Each number is 500 + 50 x the weight over the matrix's rms, rounded and kept within 0 to 999. Layers, rows and columns count from 0. Numbers have three digits each.

# k: layer 6 attention key, 448x448, rms 0.0234, rows 158-193, columns 320-383
# q: layer 6 attention query, 448x448, rms 0.0234, rows 159-194, columns 320-383
# v: layer 6 attention value, 448x448, rms 0.0234, rows 128-191, columns 320-383
# o: layer 6 attention output (transposed), 448x448, rms 0.0291, rows 128-191, columns 320-383
k158:510447559461505512483454521566461471555465522526570512562567526487567420423592431560505414564541492481405553506496546519503485400492434587533463456600403513516464472428513496452501509562561473
q159:504528575461557511556446507598532505639527479503563462538518460523460458476445464420495488526446548495440521509521546519438633426462504521471583491448413499546563531561488489476550507519514405
k159:434571496560480490507604503516459542484533529556509522518503441564452454542538504415476446489483513506473578555529455509468555524469373478539501569543461436524513483424565540414630485556447472
q160:513436427432561536593487568487522506525447486487498584470563419558459552576460510575385482497500461443463533540426485500478415558525510394495539480404452468527537551572477482405493459495578483
k160:466485497542457462521433538455513600558486455423521502561526436483466402525545599487430477591530483538503442457481476543542468474601481483488427429480476459507454491413484415490558503484424436
q161:406467471483524526568471513467550471559498532544539429504530546403524504607514530510433521486565496509528545491477528562445518499475500538416599508505523481528459546510463492490495534484475580
k161:417500487515532566513482479516559530505467402400519533576463550505497481455553536546515572546492592554436465498526499527486463426501507507446573459489520535558462550529483445527597558464473568
q162:546503543444534499505562505420509505511633629523516484444564531585430501485503452450505580410492477563468559487504496562517536502496534404553495507444508514459551518502483557474491537499541555
k162:519512558455562517596561484500541507451487465568446523478505483499444556493539498523505545457487476494516475490561499495493516492450556488474606474485484492472439567518469529585549599486464510
q163:567585488516461510489540536556517445601527465445582519464492513492520561488503581504570557557479497446489532456526507496476618543574482443470432482537508453555451568506502537477566486513474407
k163:523501537412547482489505464565507494588552446480531453417562445479483492478525492513495443499550485448545568484539530458546522547569509508448472526441499493584493495542422570489478530474436465
q164:499463413497484564495415517445535622581484488536494523454550584556481436586484501500563485479549497460458524526453570457488462524480517517527453507555579479567472519511404401521442486522453476
k164:560451478485391560355489556481450474489473468546513499461514507604538439549553553545474420478520510505468489460456535503440469486455506475447455522542549498477482497477439381440474493440531530
q165:492547417495458468422543476568510522510509423552435459482525500498484512491599565541585459486497623453553556586507513487516477507457499558530524518547476428561423466409493479485538571491470565
k165:497483457483516493425556494528428512472590471510433480497531580507571486450503468500559526477542521391490487532601486530572478534521521455543525497540477509522471522436430433531516501464525556
q166:557498450426438462554497526523461499490466511532445492456417481504489567502439469450473520536364441629497483488513489598373570477499508559562480477549490510429444453447463527451565500458550465
k166:512543517487528488537454460505474514467490539551581489511521528503518467501551424468406468516515498488529487471530501495417479495403512487586473529567502476542473475576467531548579505502526482
q167:458549479493535440510508552455496400542494539542517583495506504518431437507467613451497544519463444569483577443478540450438508524525485490570548494547471465491444544513535387560497468462509518
k167:513507492527489494499474558500520495493489538485582537511574557490524471493477485547418490531434510546534527523482444495542500524492487390575516554509483464506600508527422514521504514481516532
q168:478483416553512471617628445530488518476526518566447374494466562559416444478502495460458425506485578566441462472537544403510568481470571496472602448473467536538512531527528458554538594526499524
k168:447521525534485462511477557422499547444555469569482537493511454515481501528485548504468451472442483480467472555514488578492514519561587508566449377525532575512522503500501501439507519485495594
q169:434448539433427498430594453522512544636522491462476485590583508480575502542484395489541539470461519418469514496518514477537480532521509478576464541548407538494520496547385536541447474454482520
k169:493503515425441547457566407488525456566510527566505549488511442541433488485470587554472566548556526441453470468489566499514532527452424521483521561474443469550514466446527488508552523484528445
q170:497514475572455539476563387490524526620561416537459523453545501554486513543379528534428521551464456482487456512390525579397391545539597516516607438455438428530413551486449428458543608516554525
k170:533573453495576550519546544516492549552588417494445491450547469581446487503487550462491490506519509474557479444496471481543576444491573444481458492486571550429527529418479505520599519537562515
q171:464551607516456561514491496430507472406634494506433483477555496518454536507502579561394465569414529469487489578468465431453448538576469528453510505480594502423507444454510495451489474501499506
k171:520519488567445496509532461427476500412512537561477447402518496514386557491472490468524563483594520514448532490535407477528511491486549589514489457430544508425428498436398500515504487508510501
q172:492575525591507474553550537573465538407557420543456433430523466480482510556489520510520430410451514526494490533432528497464529525552537468483509546470515486418519508499612553471518509578579435
k172:500557570523536538561532457541523505396561480492489422444574383506495472464549526464466406452498485539507540536432508556498478460442532513524526482507505508495514531517540486464532534541561507
q173:510421558401485537507546496466531514447525454444521476464494534521479499501527473554479617533567464496471484527371581413541402474584535437556631533537463515481508500553535510546528358394487477
k173:486502513426507529496531434504526484444509396558472532519465529577479607418457505490509491571489502427504519448527478499532547521470404485521501499439471528501406506484484505545504463504477488
q174:564479611526461439549468510454508460487491495444593540555421513494447575537431467495517506554557544574576423522487589592494413504462514553476443545432485565519468404465530510550544581515439552
k174:518461523464494513515458554495564425597537451516518549439453529485403465490447490495524573565557491486516457439587457467517421514557573537514481465524525557518504467472539474539485524532433550
q175:492527537448395560429551479490571463520492418491451544441562392444513474566512486459477490457402568450579558577542444473498494509511465452497471504502536453449501532548554478510496545478447496
k175:463540448473518463496538399505538518440505419547562422500542527481438578557464486507546555458542463464440458578460632457545537493558461544570443549484485514453439508531513531388444548493506542
q176:515479474479453531441500508458538552447580429465435534455453534504550479394538521456521542500461579522536403479470443536453598495488522487579536537471559445507427531579485519491483521510509519
k176:426439487501532430579531443459570535447441531515485541527535487447502537430510597444562454442537477505501422370511518472492584504531583539499499524506558561503431479532436540494456508578450490
q177:536421515484477510510497476545515495547565512461502435492413431478513536435554442478482478589451533500464427578532487464527411449478487469450421580469526488480434507474529514450481555435483468
k177:499514501527532489507531499527515514620471491486454503486425518496458518455500424573513450614553522433471446578494492530486511498455474514466558483518505480594465454468496490510428518435447527
q178:520496550503498516550457532423450450493500543518485543543546522478388497575512509487499551473512524520514605423532552524439510435427445474470554513440456578544531513492410441526456463561446548
k178:537520441502488509580513529480512490545547528547591439542514462483412429518469521435361460559486469541451483532523469527505417476523443515437516437469477460539561537450473448503446545553446504
q179:565459478473595481493472546545424569472419498451487467450513509491501546428599548468630438490581515500477539538509482582478500429504580421539528528521516448414537532583547457547585444480532534
k179:484502509508556504524532535509466506448498527499422438431420488559504502463537461528472467428520444517494510543547460410495455470467557504419539542504478505491462477551532514594485533480521517
q180:448524479500531426472515521550523536493542532534499479587583559537484456641452555528558435513509465436508451488466510484478414520444502432466536539600598480532505509543437542439537564448495590
k180:482555512561516479526492483501451545507402561480523430524584539410466471458549548461504457490518562366487522499521563534475555503445463498561452494541432470477559496428511535498559502552498514
q181:538414610518559534510567487460454499420522473456443431574495589525510484418485464455574516530500539518565489473546514488586470435486489452492458542554462522483491484425541475477475451531510552
k181:503461581481512526483427486467483487436458515557466410529478563494396515427468521559495414527494529540499488586578454449590454472470443456488509480411514440471541574427464536548511484494508552
q182:501443394441447598490450531452511492376539424455583488463626436540561471536494441512463514392515450408589507550553557494361626573526513497503504525533531493434498414640501539492515570504528459
k182:462418589448454521487502490464604497552443466457494463525624434530509529560525473539439507429560482462491469486479531510443553561537482505531543486517457444526502462511457524549525498494458457
q183:571475467461479470486535412597451528508572535503515451515472567475463460491563504528462505493507454480591591490485489521562467486488474471418539555465491496505559455399465506384531527502439515
k183:490481464465538458494452477496453553528497475528543490510438453467455553552525594484454541521408507505461500527536484505494550434475579502523472449511478428464477495424409583494529465510532452
q184:462515596558518535462440475584557419409559541455560522556510454479504473587568519572539507454456525610480539549589488500545446524502476520419560475417466511442447414445495522548466501461470579
k184:481481568619413542516535549555475447473453447517484593476555460454498480659475448562502538485395566554505495586541518454433572474483533472468474521530496468488522478540482547527460523400458565
q185:526562464518460500536538476467567479395534547528457469465447547576435514461461570440565439556476489520487503430503480417481439457495486483492454466431527515466375516504530475618468516399502610
k185:536447474549523504453469523446473451461544584480553515451528521501557473466460517516450579442556453492441472404583453456540451504496433467485453524533569495471503492536542522506532458495523559
q186:497432477447584525482450570488498482522439534524465531496505525476459501556521444492471467499424412498427503414457486518468602478456384537582515367513499458553470505557398426431586537503516495
k186:536518445467508587580551514612500388480549491465471505593564489538532510531496437533477492457530532518454485498496421503561525483540508383519494484543484518512588498491532430527530456500487539
q187:479528488489402525469460458528485483522475482545502467535507493608505452532503486511531483479518572561493445432457589325459475516436552529485494574507544464439488482565481495597415469505501505
k187:430438480562484575485523548511496531577390542455513553532499478582501474517528476524498419550463431536463510488467483458483525534507459524458500513579514420527459432476488446458517581559559528
q188:435580530459483511472539404535539586486494496490420503484418530558479432501517486484480605479523475453542484509429507469521451499517420457526574474542542411567541487551449531536527454468486486
k188:479544436474460517508561450596484499410469453514514500525513484520518562524517578443513564492505581426526484480492493501507526515524477435532539462513421450509464505440492442484642479410526502
q189:431517501497570490443450514569446547567550507513519519513411413558516497467472474487483485439531540452494515456587552541495531491495538513422502435597568452485554410498497474443467536443612508
k189:498504454540540572455509495556536516508632461442526488452457562546559555532487486501466530501478563380457524509518522546522483560395549484453511504522439479525488515505489443509438583482519479
q190:473511553451559413614528491469568450624467418528488449530416461489535535501518412557476570597498517494481507578547539521470546411444586492466510566545556505541499495514462519478530445535487531
k190:485525502479479544542555494486539553447482499478460438516491489572457476498570428470467552520507526470454484477511583460555484515539538484587506557517528555587467528476503622464513388428550490
q191:533536486644525573432520447534493415533493507471470619493540547425516452582570575510513471477538562513478524562450404531477514406555479469566445523540476415500461584455626503504414405509528571
k191:461447492538515516526475564493538438443521552465398562545432481462479503489550504585557507508466544528516467498479529469524594457482432573508508608528512500495462529535512482563515531527484527
v128:540445522491518513497520507489513565566540472487522507507522508534474475512529514532604561445492488491463475524538508473494452555404556577501532424474513540462480535518554565501483414515407519
o128:477505484544451486519517471517576500511502490450523521461474466526521541514483569550446541508488487403381516420473458531538558470537492568466501547466541563515473493512515543476554502525465528
v129:460391516490497530578469544462438484477443509508489535507551403491524528529488441388477467489499511536479496572518567479482503435437509499528425480523529460519465534493526538520510454507482396
o129:515480491472484480417504560512531533452517532549539571535477525577541562500449513546466517513514419558484470479531540508487524467519512476455524540467428488508521505509472531450569530531490497
v130:540503549441440431480428439495545478467501427462510512521562532545553468510456519506420468476496576523526448475432484515531480518525468485530579558564504535500461477506481455494605498561496514
o130:529438438517423537373506491496479468467523574548507496433542553453534506540456540518465499482455470576497489533551413511435427522515478515463547458547462482516427476432498490521549507478546410
v131:466439466453427462474435514521500488471464513563488484449452497551503510505491449505494532499519476440491487574527506519474462542532474526504479458537499431547517492487505540498523471496466458
o131:438548568504447566502497399536511547446595546432500546563504475559442506457445494530509516412497570466442555487526466447585547520581463417504546563519574495458534480426521482558535565499525539
v132:449385533455472468455545487477500505452427488517593392479562482411503456542492509386437586475548406584424479501563479518538452528530456537448580538512527490490427467442479493554546459514467438
o132:490439471510517503466428491563473488421492543534477533458476557458558486537511503467527482457545458491525486446486546540485465452495523421483470515450397530423528511617447580449508527573559518
v133:488524536531449599598409494531503464562515570515443490507471551466510516494544435551395501497482475471504497480477474421513498591463529436522551533450602443525449490472508480570519499553434480
o133:527536426453482487697503533549523527461500557451529417471422535539533460522514553443567512533428491388534494467522505498466488541537463548464514533478578453497420564523519532487545526440609528
v134:571522434507513434504478446581486433479556495496536432447498513456496499463563510457497527529541497474481563553543381499513526577518506554496458480576472551512481472510526451500513543520441463
o134:522504460445491500446519480539482554544430480528496473415546484500548465511485530539495430469433540409595491482486474497486436456570497495510447514428459519474559510538485580614490459500456499
v135:503421528508477506548497461500498532495522571534501518501524462431485515478518582445530420431547412512470487509540487448520600509525459431491508488533478489495483432430483433539536518496535481
o135:572553475497471481480483490543553496438514537535530564455504500477533433533396489493511559508472453491500464427489468476415486574575489553492425533520508480586541471512541449518482490487502569
v136:510454548405415504417548503560520454613531460522488528584571442526520455558478575631496496529553438485503438510502593512535484604563533559515517447527429468495462571477512445417465426538550399
o136:498571551521476502509463490502595517527514561481528634513589540529492487522468417510447462500498450551470456500470561502505392541451494510556522458495561542537536451456451491444373444494546548
v137:519470521455524451524454490467554480556463560426473392513464505484484554555500513471497455571460635500530449486536445445497486448460543425451492506532535532506505419452463346468554534532477477
o137:632533451559503478522613507392552459503509399514575522436405456503482542483502497525521545503525470483535503455520545506497466513464446584552543414433552500488479496561460465442573468503492478
v138:548480450501508476484511415555405443531478538433589528498456518556568549451549543462527482555482545474481496429440481466532518511474496521494500504516470547620399519452575508516532513473555540
o138:493513472502493545436471495522506542565516531506478493534472531480437464525524529529594477580569594577431515536494597528490400476537516537471462539417483508487507513529474588538535483534469445
v139:415539516494513528490529508564401531486534453553431494558507570490514598526545519561447504419528470511445430397493480531484552546563446454517555567486535519537582462546495496509443539550543491
o139:494476500484494515536534528433558511512501554473502394556498432475486513563446511427502507485491458494483526460531519479422512539415560414539502510518550471468445502543411564613551487501595561
v140:549498457549488458528514490526386513467546506485483440497476564498522462427514503489570465516503468454512501456548553520509491522471507533490500551554479449445477504524563511552516468512464533
o140:454588454586530491458528553532519477567530434424523594559460537546509471468499557444511431472506570530461491446475445532550471519500439465533466539511460429518449490548497546475423554544395534
v141:489514478453492472553575498580503472497536524478493460522496490535495491430526551504573523486417597539484498532589474470548536557510438555496473529483466504485537504570524476498551509474502463
o141:577480481485412503471446514478487478507509498494487534513563488445539470449437545513450512499465515446536616536390528535497460439484536507467466522527535543543416456451516485463521582491515453
v142:553571475566515556523498525502523568463504487483554501549514426449501561529550500518474503462452495480478560531439529528396459513513511508485450499494461532525510506469488524449529482527476541
o142:451486439487497448471514456438575470464456480488423481514455494498492504421523504449524555512526510515556492485506463540511569517454544614488516526444519420465452545477510522537412512550562475
v143:499455537522456487562429504482534539514504454565397530438491392538574508559494584442605475425529478482513444476389467449471491519490575429478553507524467480524449463505522470574471503537427364
o143:506500451604496475472541497524497541507468461449546518499447551629526528503445430514475507525502474503398432502535531463484515496502567483486539500502538464428502497463530586491583483491538532
v144:482494503532537554505514518467527505531476499540467483551462522512562532534502460529389546601509466513483476496552497546478450514531524541463526538516452517576468531530530474517466520511504473
o144:555566511508517455538509413545540528602492518452538481498409533520498540538545446502554498527554508552497477481555534492564525543513581523525458486444486522503511509452568550541501515530566592
v145:540450504514485455546505541542456518457478477515469500524452480529492419532532541449545515485498543432568515430446580512511454525508504490545529523429463483548519497469582583458447439497514446
o145:487506468459441498487454462538563619562535515467482544495571436601505501488411460485500529472505496450506466494562584507444530576518431437471463575546558540481554455455478516457533573530523421
v146:606539424540483491418386503465462481518508551510525626495504541558609466526548452533475465517476515465512508512438445474454512458470492575513421558535500475500515539453566499559515520473526518
o146:450521412473516500583428464505514540529479473592545443500441461501499524566554517551538477488480542553469514497504470390496469525475484434471463437427511547491539547466448564546434537517484574
v147:506551493468455478423493503528438486497515522452566538506547473508513429541516501533435446498501544545494523522516459444552485487554414475472504561421556485446389530490497546487558528491526471
o147:523499428613542439549505445498477486521477462535420538483579509538482477556514454592501542513578530517488469565475521491491424475540528512489436507392448429547541594552515501509444465564502483
v148:500460489571440531441534458485512588525471462510480385543475481413460441558439495491493554574479562525511484508473494595466572588557588420484469361456560566532508441502471459528393487520502587
o148:415525490404558490601432494485473518528485469508482495450535477482508482565511423542445477516492374434615438569503511546446542424442552497563516568524561564562500472494558541491527636545561500
v149:510495471479500530542508499491547462516489559495435436477470539561512502415446487512462496494534364450474408457548419505526530497542465475499410409522481466519499439497464529507562457551480554
o149:469545522533470498484487548472436522495501464426468506512453489521478417472563510437500506468470504528513549488488594475480489489566465539501548501508531595519433507524523523530524525471523530
v150:533485534511493486506482550447495432497493518487425543512539512402555521548416562563494493482478560494520484511454528498520511545571502543533546500532585532551596551429534496520514449505440559
o150:540415498512469514471452456441519435519571508458502431464455492439574471448537469503533503427531441474524520475550454536482517557424546530506521478476519547503439495529459556530434526551444503
v151:566463485448494487471518537523525462406573494526474474583468487481443497501467483529529490544534540464531515545478530558554510480525519540437492524450434479501507505487560506428555492372497483
o151:473516462547411384529486493478479486571555468489549531515564544509549577551509462470505543493510544436510521600485494535541452492513473433507433479526471465506515462483433546464483507464498455
v152:484612555534591517555551480470538491455434497491471513482438549509494438460534602520438480535516505509427570551507449541492478460475490525436564513419506485557516485500529480465494441520593529
o152:474478525446499461528505570518511538544520474536524442501475502503454448533432432501564503510525462438507539505470512557542475533474482417543506464612514456525482539470500472434518527564530492
v153:510531527523494388503582478499421516508508403563469528555463514507501564415467451483498501497503406582526540475533496472489463534577466539491538569482513530428478489473558509484456435552472542
o153:488448548472469556478473418501523560428510501431494501421543500533517452426594439450495536440603417505486476510474505447518536563518543459574535496464528508433587607586528540491434350535508564
v154:419511512465528552443501574532571490526510422525513576498522469572488430517510438535424494524583490548501527554480511453540457522538437512510536532496467492481477503444515518413490477515490444
o154:498534473422507402497461533500484543590520576466473492425504546523479463535522540470479499564403514449507437535485470477607461515482546553495446435566481518437484608561473433534500480450558531
v155:497435484478509429577472490516559527487507530452515458502494487487418484482620482490527513555527504488557543597501519398517539588462522509483469523518574429431458484446540526533571498496463457
o155:461511491417530464593460514464530496399575511522524581521453465555487504429472555407477573487434473505527498547526490497515536481480483525469468515493532469524546457560482474505472439535552482
v156:518518520522515493488630508514560362509556431457488491564526539565483557496493523583498522528462491517508417602557516527556476522507579577537566580518505508502482587509611558438440484546511504
o156:515457553480432487504489554542484531511480496469507487472532525445523466498541547457508496465504510425481512516529501536412530527580423516460495465495588445518522575496506462520472480438536524
v157:461516428456508517521485460498485493507486464468495449519510560539531499453443518465443445506592573537520512358410512517473512496505456450538483505499510550492553490487492460518515443476583551
o157:529492440507522532536624499517490501472479530435512387438460531513547459472571449548538532521547568608517501426529569496543440527437556459498536420570504482514494533529452582533517531422470529
v158:520440492474528427474434522469463523471577474480464477403593545508528478470474511563507450485531574421514480590419493504400498472596485478454433602504489427472489511531385593436466504472474555
o158:482505504504454480394578475577482433543478441421515527513627501507571509588496478489526444424487502423477482488525477445532527547542456539513507532419487420489428499437524498504436502501473496
v159:522493560478513478572508584448536464442434471498485462418517474517426542493501445523434525514492533483450400494479518486500429523497539419410553597515465512547500542489552500485462463477431537
o159:539459433522488524551555530434520520496500518445501471480487470506499510452473524540499605456457470462511474443557440562438477539579500480495476452528505559399515491497466465471480443493465542
v160:472539463493469607483419541548513508461473509413535515483503548540498435492528522538443520598430484513547466534508392542528523436595511510488566548563506531461485550451475388388471443560541542
o160:506421474517497462540446468474453463526490503550562523544515434417572550479430487543612459538480467533473494402525598468590476531513515516502413447483560545476476468450481468477524508535486434
v161:454488495493498508420472465460484482518546525510431482419487503486520432485446481469548546469513500437512539501555488500473464441464507517533434480536494414523570504468444546539586530455513463
o161:442513451578550498466567478531455528498497488448539502516517541524521534555423521461470484511515549467510589452477531558569561564503428481533516513504470508450535409529526473468446450497424496
v162:561467546533574409510453557490503497522518518533520513517521517586449455489494495480406443472523459599511469483499477435518432480512516539475471469464561538488496568531466563496472429559512420
o162:512559467459484500566446540531520502426480530500529556458490539419486412498477464510482512597510462540503469562506607470478561520630547547543497472450528418471556520570495463538500497481452502
v163:457521567427495568551548507499526507642473516509455524505426500555588498481548522474521461574528452539521539478510506498541535459483505482495540543506499541564477564542507436445538590451512412
o163:512524534496519498554481521530551540464439557564474496511507436525488549574519476485474521505528498492480504433501590460482381454455470491548500429480452508447583483462501455475517475468569501
v164:480572522542480547507465563461499514526545588525452469540449418451491397487731562512458532602520574452495518496552502534463488493464527520445524477458500509616513544469507497482465499466528532
o164:516492502532511519586464445464512566504446514515451553572452575523457536573415540497563504465495472522544483506501553480544453465494582484432494459559492515515527407418427514420580504487558522
v165:483528500549433496462506539529541525492483562517551492627491486523535517448543517461472476570538442467487455572432498493623580508567517432511430472475548458481539505488494437494535538531519490
o165:452501448483491497467488541389488531481529535488502473439526480476503532502427520540461489494553522514549609495447468531562461450443520526431538521535461553469452575491508529485506489497488470
v166:566481580583468577453496488486513447473507557453491520496553508535414528502515515515515422389529472483503492495552539554575499472649527502499545522507556493517511519514438470514487583485512533
o166:514499528579508598478516476519547535536531450459538508505540572483616423472474493441568548520518457490496489427537509423576563527409487456594470473450539473479495462507537522574414414466569555
v167:452602481561412479567545498502482519436674486478453522564534498458476444490584472511466463435557469555425562497434523510518546517414508468382499474467470496581468489488548477494470516550552450
o167:533494494517568430498442449442508557482451477525508451481529492558473484498496578503510528449512453425480505441460473480539516510529556462569498483548521457469516583489515555478483461517517576
v168:495551575456476587455432473472455399460527471499542533463459564463447550582473506583532535496499577451520497471501464407506542575525467581507485500562446531624529526458478438485441580541464497
o168:469475533538470482387498540505560501510393453512510383533548463505443584442440487460514569485467447506546492454494510473497509628447432445450510467545492503475507406411479502510466507499461505
v169:450512538510522468511533503498548367521498518548488473499504545584511520530548572476538479511501510472496522462502558462474457504594449442496482459436490422532439527455475517483559486459463597
o169:492455504519459483457549513436484489424562518499521476481578564567527543534548556450509552473456473401466517499456465502479500560509537522527485459603528489463556531554470495504540479490593489
v170:451426450539498467486449380492488519547456518470535546500494532562561493430448541525548501506537471471396533482389572435495527517458495535519432410422469519555465464390472549514470413468506602
o170:450520478560528506504538425451502460478497460491435501453468546501494531435563474521491547457498444539516530517560463410544479478496534500476540562502518488486509495432602463545504519458529508
v171:594492520487519472482545549559561399493525466487442518509470532533549474479550438454422523581466543433422525460552500531539480494384535466541547454452513506476537464559499453477467515430571527
o171:463554499488522560519533458526514464523479540511545437494566521495436493582460548464412564464559514480508522486457549524453541596571387533443517526493424531545507493477490441502498466441546524
v172:503467441534431482645547498465561531478428430517516483443519463489460473483531498425488469495546488540445517465499538465549477487580443559391530538461533516521462574502470505551517541549476559
o172:476498502536481479462528541452456495472425569429523455508401499540475456548475468487546491450474422488553463482498522492413576506543374499534487465498453466501515559556503504486581527486546553
v173:485507533474468515503476547476477515522571493487530498436522429567545511429501515517449452501485500468522471504516576549520497503491454511569476479555396481345508498497474545523515459486531534
o173:528456428443488532534473489507449463497553582547453470498485537432461531439549491459469444481518551508570602475513509437452531504573426484493528579465445396475516541489512424441515495469552450
v174:486512468649501523529534473461403518485438489433561505443501487552464524514484444532475478483455518445467514504563536481468447477542494420481515433418583447529481514552500465513518559464482420
o174:537549503548535526501514433505430515556477454559487484515440549452528525531561532542519485515492526568632543611438520489543496463535521522529446541479502464587483553505559435516554529553477475
v175:472526506461535448566536506437473436568379412499449472525550517424535568486556475506452508483497513538497503507542508493470524551539536438461506490526480479503501517539478616555536473440414506
o175:435510493493542450483543540499528540440551579526511456520494501536572485516608533517451455555494593488537517482495444517456578484480581477418480535525485542600575459530474538498630497499473504
v176:459484571485489511525471532527442499480501509516413463555464443535521453479484555495451434476509585489527469423487508487570495521445461518481545558561435495523493500386423536475573583482413456
o176:537534470540599470589483494410463477576507545513544469543424457536473532533481486505505522493503545479583570518512566480515511519544509466485505544498549485572556496505535458490390554509504460
v177:561509480551462515501448513556462439454473523454509497448529550440478514473446534536537491508537474464452546473462482576522552440457469534474535531462481519515464612543446528488488509528553502
o177:551513534507545515511511530500446461551492549495510401511533582461515495491504490444430471487524453470463397514544533508451546556529498556530496498486585406499460468505516528565447428552531509
v178:468536557455490500499450524596470449490468431484440495547507522390433506467473481463477521542530543563536505519590431447439498460546472487434511584504515562454529470493538485369496465482500506
o178:511503575418454490553502499548456469539483551571550464547511535476530542444491500533579528440519511465455446492528587562559405521554397510498452470528520461517523406567463509468521525506545471
v179:498413488598488590509423517531487437449513483503528509471451478468468442532486457476426539401492489457551485508497570452453573485539472495480483510470636459505561428494539511405528530462503492
o179:520445460439481549565526384486524496513467609496523494488475552463539534581488578488505584439368408435466464494511440541485574557580550557462491522435522479558589560614519426526476503500529549
v180:521455453541437491447417601565509475471512499532500424503559517558534504476479526407447577595418571527482536522529564491525421431493509525501435557516447464532451548473446487528483437485547480
o180:468435557518475459551531531458485482487457503520555483526524481528537516473449493571440496495491403474481449538521581493491561506517524514472392503538513525505586529504552513428531425543483509
v181:489476440461509538361506512536525424487530505513542515462490477500450508565465493463529529501510463480529560416633496482560520420477491422448511446538485520574473520513484428473427492463444406
o181:587462574553472495483493534506456560492564490406547530559553499559535546527440449544442600499512519499479533602502486496447437530493506513472436517413470411494492528478538544516544413520520539
v182:476487479522485443398511461493463544554443485505447544514557529520531462500527542527540509486493473481553506525460474444493452447610485451487529493476484519525481530463552411439486467499543530
o182:527489471559471507587488485561523491525578509498485568519487487560563396518481507510559458555426498505441476511471571525579503533440495488519363498473486539527503482544530493534463484486515457
v183:547486519559508536525502451489588560519474484519525554478549478550492496477567577490499556458409397518472533501508489484503505496464530520475522426547497584569478444488503505498520431446522513
o183:567433510427434467550521553505514455579573508551445467446476584528494483422463516524475568522503457430449462495467400509465532480528559478548513499553507475462518461546480533534581453449542568
v184:450474493488550554517536425569498476457490437435531512484508505413451520543445570475489510527480512571524502439482479445511486507453493501452526575466440469552455467463569525529559527508572491
o184:471557449516437423587440531522576513480518511490535509560482496496529460516558406494510517382535501487529509608542529512486468481527480437516540481501543453449531522562502436567564533469487425
v185:495555480496491515575657483609514551403493514515520514499467465557497469465536535555398432498485442503547548492538544518492413486419475486493495469451445477475552529525510441530541500494530444
o185:560486520508541483443442548465510471507549501525486499527540561465484497500512455431487536502459502510568552476475449538495548485472556443555525517530499458454500492573523442512533499476557537
v186:503571565604538474509546515485522559463509428530481423554503481517529485529475439535544492542525526587499403522519465523529440422590464488562453522494469464526551529484456509534470480556433517
o186:495472443505490526431515492425494419463441519499453465433522486414554468507553546488565435474491547503576562496446552523522492425515500535536420439539488530488434551556470514454625568553409543
v187:453487493439482521471436507437485487471469523465445458442471567491550522539505506589391535469537562499534552516470475570544575573501497524521526478492553425500440429514460517477444489565587486
o187:480545437495509419557433556496471474505517552499588486574640450431468516520453558512515461472478440503489536478520441456437418477520538399439446433486543490506462489423513470536524488421455492
v188:537463403501502517508557462462487467547549463558480483565447470521477513535513447509549487515506461499517434585548490523476534508457459469477444489525528540507478499567543515511463494451536461
o188:480409526495563560480502461408476555477458524526482516521486486543448458540507537491458546512477437555450483466432514518498531486540487575503503510490463554574499490573487445444526484524500457
v189:498514462525480533569561509515541492496565423548544456486458449595580562472560505469478545453531496447536505458508502479462494453563564478460499600471448590496405473517499498420501407501537489
o189:483475394524527458489482432480496471536568515441549408480495486470494435444516454611451520479493561455497543480477525495506574428452494538477493492605493438504560488542554547506482523543530437
v190:495459495493480511542512463548554477428619566457469574445560585459503436399523511446514489484538459443530533480508577436598395488469498529504578482494481543470479496494485500538516555584591569
o190:603614451511483519504539507433529515485561484520482488405491577471543470499461477549588462450464536516454465501560514447542542549549512562493491485575538557512531538535526493568500505504553459
v191:513571452529529382545460530464540517552529529488462589422440527499525481442530509498503480506460535445503422411433428484397498506377537532494486487528592501489531458496474545568591592547432579
o191:551553448558533517518496528475510505518537476412501544489483466490433543550547504492481495490471516421638521544539469505516587533525481501503590458467538567510481475437569449420488603499475482
q192:525402417525552484469481615451437450451514587580446523501511462483455452451507485532546517487526575465398552502457493560455475490406585505545449556579584462564500558452465395585458434570516525
k192:547510485530525640447431611508472478380511574484464558458433478459524473493566424514499515441510491526451539495427539644486454513523562510468524566561499519591447612518596567560487423480580554
q193:511563457531482504512449583485474464550543521538488528480486446549578475501516425499500523536538455489485502428569505452354550478449498506483474567517451536471492457425451526411516442558527549
k193:541572451558438392569477499455461478663516463547462515494474475503509547460550525551421464491534476560442496460541462492311610481568515492495513517566434486442527534476416433406468603574469490
q194:557461499459474516493546545454543517425477573516591510534487610416545426480439623455479452498493535462505453448470464495516523475483541467499412531541508525538516408580458517518440470521444388